From a checkpoint of a small transformer trained on Wikipedia.
Size: width 64, MLP 256 squared ReLU, 0.85M parameters.
Each number is 50 + 15 x the weight over its row's rms, rounded and kept within 0 to 99. Layers, rows and columns count from 0. The size before them is the row's rms in percent of the matrix's.

# layer 2 MLP up, 256x64, rms 0.163, rows 71-96, columns 0-63
109:72 68 64 48 50 51 77 49 58 38 44 22 51 58 28 46 51 67 42 41 63 43 53 55 53 61 28 46 54 59 48 86 47 19 28 65 56 32 69 48 47 11 68 49 67 29 47 75 44 46 38 49 82 48 60 40 41 63 55 27 66 54 57 38
113:37 54 58 72 64 57 69 58 40 53 55 29 23 51 56 32 51 76 77 45 53 52 35 66 68 67 40 24 41 45 49 43 72 05 58 35 44 45 44 62 32 58 43 90 50 68 53 59 44 61 69 58 26 57 61 51 45 64 45 59 30 54 50 64
070:79 49 48 43 59 46 73 73 35 62 38 45 37 41 37 40 28 44 76 50 41 40 54 88 74 54 38 48 49 63 79 49 59 26 44 52 63 60 77 49 40 43 45 63 42 57 75 45 40 42 66 61 71 60 40 16 37 45 46 25 67 35 60 55
103:77 42 34 58 30 57 48 64 62 22 37 50 38 52 19 52 53 65 37 52 35 33 75 65 39 27 32 33 34 76 72 70 51 32 69 31 77 46 46 39 64 40 51 58 38 15 77 40 37 42 59 48 66 51 47 56 42 63 48 53 64 50 52 44
109:48 37 65 50 31 66 81 65 69 36 49 26 41 53 38 60 30 42 63 47 41 15 25 51 59 43 36 37 70 40 44 61 51 51 60 47 28 45 51 46 18 41 71 87 70 43 55 33 59 49 48 55 60 33 24 53 52 73 56 56 48 44 28 34
058:80 23 48 46 38 55 79 58 40 58 55 38 42 43 54 33 39 40 79 58 44 42 55 87 72 61 30 53 61 53 56 69 50 45 31 37 58 53 55 59 63 56 48 49 51 32 79 35 69 38 64 79 58 44 29 26 46 56 52 16 62 39 64 44
101:58 67 33 32 42 50 42 64 62 62 56 32 55 51 44 21 41 50 50 52 45 39 71 44 65 68 45 67 62 45 60 70 65 26 29 44 36 61 53 51 29 32 30 99 70 23 51 65 32 38 61 51 40 42 40 54 46 65 39 27 41 66 30 53
060:80 53 40 49 51 48 61 53 43 54 38 34 42 41 46 29 26 37 76 60 56 47 53 67 62 56 12 45 52 56 53 62 56 23 52 29 51 56 72 64 32 46 44 63 51 65 63 61 39 48 56 92 61 56 39 18 42 53 32 36 89 45 56 65
099:40 51 74 64 55 41 73 46 64 22 29 23 42 49 39 54 48 61 92 51 50 40 55 62 51 53 29 39 43 56 55 54 67 28 67 33 27 35 44 81 44 42 35 70 56 40 77 38 72 34 45 72 32 63 44 56 53 58 69 54 41 39 32 59
110:73 44 49 58 57 38 30 73 45 54 49 25 46 49 38 32 35 18 76 73 37 56 63 76 58 48 44 80 40 54 62 47 62 52 15 55 65 70 21 72 35 54 54 43 69 76 57 47 36 51 70 57 54 61 50 26 34 48 42 44 45 47 43 38
048:58 43 52 42 58 66 69 73 38 48 55 34 35 59 47 48 17 49 86 53 36 31 55 78 63 50 19 32 49 69 70 48 44 30 54 38 57 40 48 48 33 42 50 68 31 46 65 65 32 26 58 75 67 39 33 36 45 23 41 34 59 37 51 64
121:68 45 56 45 36 50 48 72 26 35 29 42 34 39 72 69 27 41 57 50 53 64 81 48 64 50 42 22 52 66 88 41 46 40 58 34 27 67 72 63 44 33 55 52 50 68 52 43 45 41 42 41 69 80 51 29 47 65 57 30 54 68 64 33
091:58 54 52 39 77 79 72 42 43 65 73 41 34 54 29 86 50 51 64 58 73 41 61 68 54 27 39 31 35 29 82 69 64 53 43 37 48 32 39 51 32 48 45 45 37 51 59 27 59 61 52 76 66 40 48 45 46 42 62 51 34 41 51 22
097:76 45 79 63 47 57 45 55 41 63 30 61 16 47 49 57 36 48 51 49 71 55 82 49 65 59 52 37 66 55 44 73 52 37 54 74 51 45 46 50 34 64 28 59 57 52 51 60 43 27 25 52 36 38 58 12 44 29 43 32 62 50 48 91
109:77 31 54 36 32 45 39 63 64 39 47 50 42 21 41 61 46 28 76 59 36 71 72 59 36 42 41 62 46 65 62 84 23 50 39 61 42 30 57 68 43 30 52 50 74 34 58 49 53 54 48 71 61 67 46 31 21 49 42 52 37 25 72 56
105:47 57 57 52 32 66 89 39 58 49 54 51 17 62 58 76 27 62 59 38 56 45 25 65 61 28 36 78 55 70 60 55 38 43 32 46 37 53 49 38 37 45 46 47 43 63 61 51 60 79 28 56 40 65 27 46 57 48 46 17 74 35 44 32
142:71 48 51 43 33 59 40 90 42 23 22 44 35 35 39 69 31 69 80 62 58 62 51 59 44 44 45 63 59 63 85 62 46 35 47 61 73 61 46 62 66 33 35 44 58 62 52 52 37 31 37 75 47 51 51 29 45 53 46 51 76 45 41 26
117:42 62 79 33 75 32 79 50 49 65 65 42 29 61 09 59 44 64 58 54 42 57 55 50 47 36 39 60 37 51 47 81 66 29 55 48 60 50 60 79 31 50 19 62 56 66 65 49 57 53 54 67 27 48 33 28 63 43 45 36 40 28 47 44
121:47 54 42 50 68 52 56 44 52 51 68 36 36 51 19 56 52 71 57 39 33 34 56 50 58 79 10 68 54 39 41 46 24 26 35 47 40 48 76 59 46 55 53 94 60 64 68 48 51 47 32 42 72 34 08 46 57 51 56 47 44 48 52 50
106:69 33 69 56 63 60 63 81 42 73 31 57 35 63 29 52 36 56 71 39 23 53 58 43 80 37 42 45 31 56 44 57 46 37 68 48 27 69 55 45 43 34 34 77 59 56 57 33 39 48 21 43 48 43 61 45 27 41 60 23 68 62 35 66
086:66 35 38 33 54 43 44 38 48 71 69 52 19 52 38 40 35 30 42 60 62 58 75 76 47 56 50 44 19 54 46 60 51 17 54 63 74 46 58 43 49 36 22 86 45 42 52 61 57 40 44 51 50 75 38 55 22 16 56 47 42 64 48 46
065:84 49 52 44 62 44 63 47 49 47 60 35 34 27 44 27 21 41 56 58 37 35 34 71 56 58 13 52 65 64 55 58 44 27 55 36 36 41 68 53 38 58 48 74 44 62 76 64 41 39 64 86 62 52 25 35 43 34 41 30 64 41 49 42
056:64 41 62 45 67 54 71 54 40 48 57 28 32 42 32 23 25 33 58 46 41 40 56 87 66 49 23 52 57 64 80 52 51 32 32 45 51 47 57 62 24 39 52 67 49 52 93 43 70 54 42 77 52 52 39 36 47 48 32 28 48 47 54 62
132:45 31 18 39 51 32 45 66 63 31 51 47 29 45 62 56 53 53 48 32 43 55 87 71 46 48 34 56 74 73 37 72 52 48 35 30 61 40 69 51 62 66 80 64 33 43 66 47 40 35 77 73 54 46 49 21 36 34 61 53 51 30 59 52
103:50 43 48 40 38 54 63 57 48 65 60 59 48 33 31 50 61 60 48 68 38 33 34 60 59 65 40 33 62 36 19 70 81 52 08 41 65 42 47 62 28 67 57 82 38 39 61 73 29 52 78 56 47 41 37 36 50 43 62 35 44 27 66 38
094:81 56 60 45 55 59 63 60 67 76 53 29 37 43 65 80 56 66 53 39 17 35 54 52 38 38 31 35 53 42 43 48 57 46 62 52 27 59 27 60 39 56 22 43 23 59 66 62 64 28 56 64 64 65 67 57 13 51 34 44 50 48 40 66
# layer 2 MLP down (transposed), 256x64, rms 0.151, rows 71-95, columns 0-63
110:70 60 63 44 29 39 50 06 76 39 46 73 48 67 28 54 55 65 21 37 63 46 56 54 39 66 08 63 33 51 58 56 50 52 49 64 44 32 60 39 90 41 51 31 57 49 41 52 48 70 37 43 57 37 60 39 67 52 53 33 56 48 50 37
105:47 58 46 44 37 27 37 54 72 84 46 81 68 36 74 34 50 55 52 15 66 51 45 49 26 29 78 48 55 38 51 69 58 60 69 43 53 50 40 36 59 52 50 47 63 44 38 39 65 53 35 32 60 53 68 31 50 34 26 49 60 68 24 74
058:38 45 43 73 47 51 56 37 36 48 56 52 54 57 51 46 62 52 24 58 65 60 49 22 87 40 74 65 34 46 89 47 44 49 45 34 37 71 46 24 65 52 42 49 64 54 51 57 54 39 57 23 60 47 32 31 66 82 73 52 16 54 60 45
108:68 45 47 54 44 49 65 58 56 52 51 50 47 76 16 59 72 76 21 50 49 52 62 46 28 60 60 34 30 66 49 36 52 46 68 30 76 40 43 32 73 28 67 39 56 74 57 23 66 65 53 28 45 50 33 71 24 48 40 50 72 56 44 42
103:44 22 57 54 65 50 35 42 57 57 39 52 45 38 60 79 38 52 32 54 58 39 29 56 46 40 45 72 49 14 38 38 44 60 65 85 41 76 76 24 52 48 62 60 64 40 34 38 58 60 30 28 63 39 66 65 48 67 63 49 44 79 28 46
040:61 35 26 38 79 42 37 59 70 24 44 44 76 40 41 40 57 46 33 58 58 72 42 61 28 42 76 62 47 62 56 29 35 56 33 66 53 37 53 34 50 87 33 69 45 79 27 72 45 59 48 47 45 41 46 49 56 48 32 65 48 75 63 37
099:59 70 46 50 48 39 23 35 42 49 36 67 58 44 58 62 56 54 23 56 54 78 54 09 44 42 85 67 39 39 37 50 54 47 40 39 38 46 47 45 54 64 33 26 66 42 41 41 56 53 38 37 64 50 86 78 34 72 54 34 43 80 51 62
041:46 42 44 52 37 56 23 61 27 49 51 93 46 55 64 82 47 43 48 49 43 39 37 71 41 76 58 77 34 58 64 60 45 55 59 56 48 43 44 17 92 54 68 48 29 48 35 73 41 45 57 36 48 52 50 53 74 35 58 46 29 57 47 46
108:29 42 46 63 32 38 69 46 62 43 48 56 37 42 76 65 66 77 46 34 69 57 30 26 65 55 65 31 49 72 37 43 53 42 61 64 34 55 37 48 48 81 81 52 67 44 48 61 33 60 38 36 35 20 44 67 36 78 39 70 41 51 33 41
123:43 48 51 55 54 51 35 53 57 48 80 54 63 59 36 49 61 43 64 56 43 52 70 39 65 61 52 48 41 58 14 53 30 68 26 50 36 65 48 65 67 62 41 32 46 89 33 00 49 54 49 50 33 59 49 53 68 63 51 55 16 52 36 40
051:57 20 25 44 43 64 28 28 65 52 71 85 61 46 37 76 74 39 28 70 60 95 42 41 53 39 68 51 48 41 45 49 33 58 54 66 48 40 75 79 55 52 57 48 52 46 46 46 47 51 70 22 42 33 57 42 45 46 49 44 52 61 50 45
111:56 47 54 46 43 56 22 50 56 34 62 48 54 22 59 88 59 54 55 36 59 61 59 22 72 46 46 40 18 50 40 37 35 72 54 47 35 74 43 55 51 49 47 53 48 60 51 50 72 55 36 21 26 48 40 23 49 83 70 43 32 74 55 65
102:55 49 57 46 81 46 47 12 48 67 50 43 41 66 44 83 38 41 59 62 53 33 70 64 61 50 69 36 21 25 66 59 71 47 33 61 55 36 17 34 55 57 51 44 55 50 63 39 73 71 49 37 49 40 69 55 38 43 59 64 29 43 51 20
098:33 75 69 39 42 43 44 45 59 24 38 69 48 68 38 42 42 38 64 48 68 43 75 43 34 54 67 46 36 28 41 43 26 65 56 44 49 61 48 54 65 52 27 40 57 56 46 74 47 42 31 31 38 59 83 56 65 41 73 79 64 32 14 48
115:54 79 32 41 64 62 70 40 32 49 53 47 42 42 42 54 55 56 53 55 27 57 54 38 46 35 68 48 09 59 38 66 75 59 78 52 22 24 62 52 66 74 40 48 43 65 66 64 49 62 28 54 61 39 45 18 74 52 25 62 41 47 42 43
110:41 59 46 74 66 40 40 58 74 39 56 57 66 39 37 60 60 69 64 55 49 50 57 55 14 32 55 42 22 55 30 48 57 54 19 36 63 56 64 27 68 49 61 33 51 65 34 20 49 55 50 37 54 71 38 74 36 76 52 87 46 57 51 54
135:47 50 47 52 61 64 44 22 23 28 16 41 51 54 41 41 73 36 40 68 50 61 76 55 43 67 50 46 71 65 44 50 44 23 56 57 32 28 59 76 56 42 68 51 57 58 46 42 50 52 61 25 27 58 71 74 42 63 88 46 55 29 49 48
123:34 44 58 66 79 57 47 36 69 57 38 35 48 57 53 36 63 56 60 76 43 44 85 70 41 60 36 65 40 07 38 44 54 78 43 44 35 30 25 24 51 29 46 56 64 59 59 63 70 61 47 45 43 59 38 49 72 29 38 55 55 49 39 64
116:69 51 59 53 39 44 43 49 43 62 47 63 39 24 59 42 45 34 45 29 63 62 52 38 39 40 58 40 19 42 71 35 78 43 41 77 83 29 61 42 48 69 29 73 52 55 35 47 21 46 42 51 61 76 51 65 38 91 61 41 54 42 55 58
103:71 67 61 44 49 52 23 38 38 71 46 54 38 43 67 60 61 47 50 38 48 62 55 42 54 09 68 46 30 54 29 51 39 80 76 59 44 63 43 56 60 48 40 24 60 60 69 31 55 67 26 57 34 07 64 67 48 53 47 48 47 61 32 67
101:48 55 44 43 40 30 38 36 60 74 43 56 38 94 45 62 51 31 24 44 52 70 76 53 24 45 30 53 25 24 33 42 51 49 61 39 43 42 69 31 79 50 51 72 65 40 42 69 57 71 49 53 34 65 31 58 50 58 49 59 46 77 58 53
043:58 35 20 50 44 52 47 49 29 54 12 78 66 48 64 56 22 48 47 53 46 44 63 34 78 56 68 33 51 62 63 50 58 44 58 47 84 33 59 26 48 67 55 38 49 31 40 60 51 33 54 52 81 48 30 59 44 54 61 81 42 73 48 37
043:24 43 61 68 51 35 52 27 55 51 49 45 48 55 65 57 55 47 28 43 55 50 41 43 46 62 53 47 51 48 49 46 00 72 70 43 53 54 61 38 47 43 49 72 41 88 58 43 60 36 36 53 37 69 55 25 69 45 89 56 50 41 38 64
127:68 32 54 51 45 55 59 39 39 67 35 35 76 45 52 39 34 26 34 62 80 45 43 65 57 75 60 57 52 64 35 23 58 41 57 51 61 49 34 27 51 14 43 60 79 65 31 31 38 36 39 49 71 66 38 43 67 59 75 52 65 50 57 70
112:47 34 17 43 54 43 15 24 50 48 66 62 79 36 25 70 65 45 31 54 40 73 63 21 74 36 78 70 60 43 34 26 49 43 55 46 28 53 62 64 52 64 46 53 70 33 56 52 52 49 65 37 63 56 74 55 43 59 50 51 49 60 46 47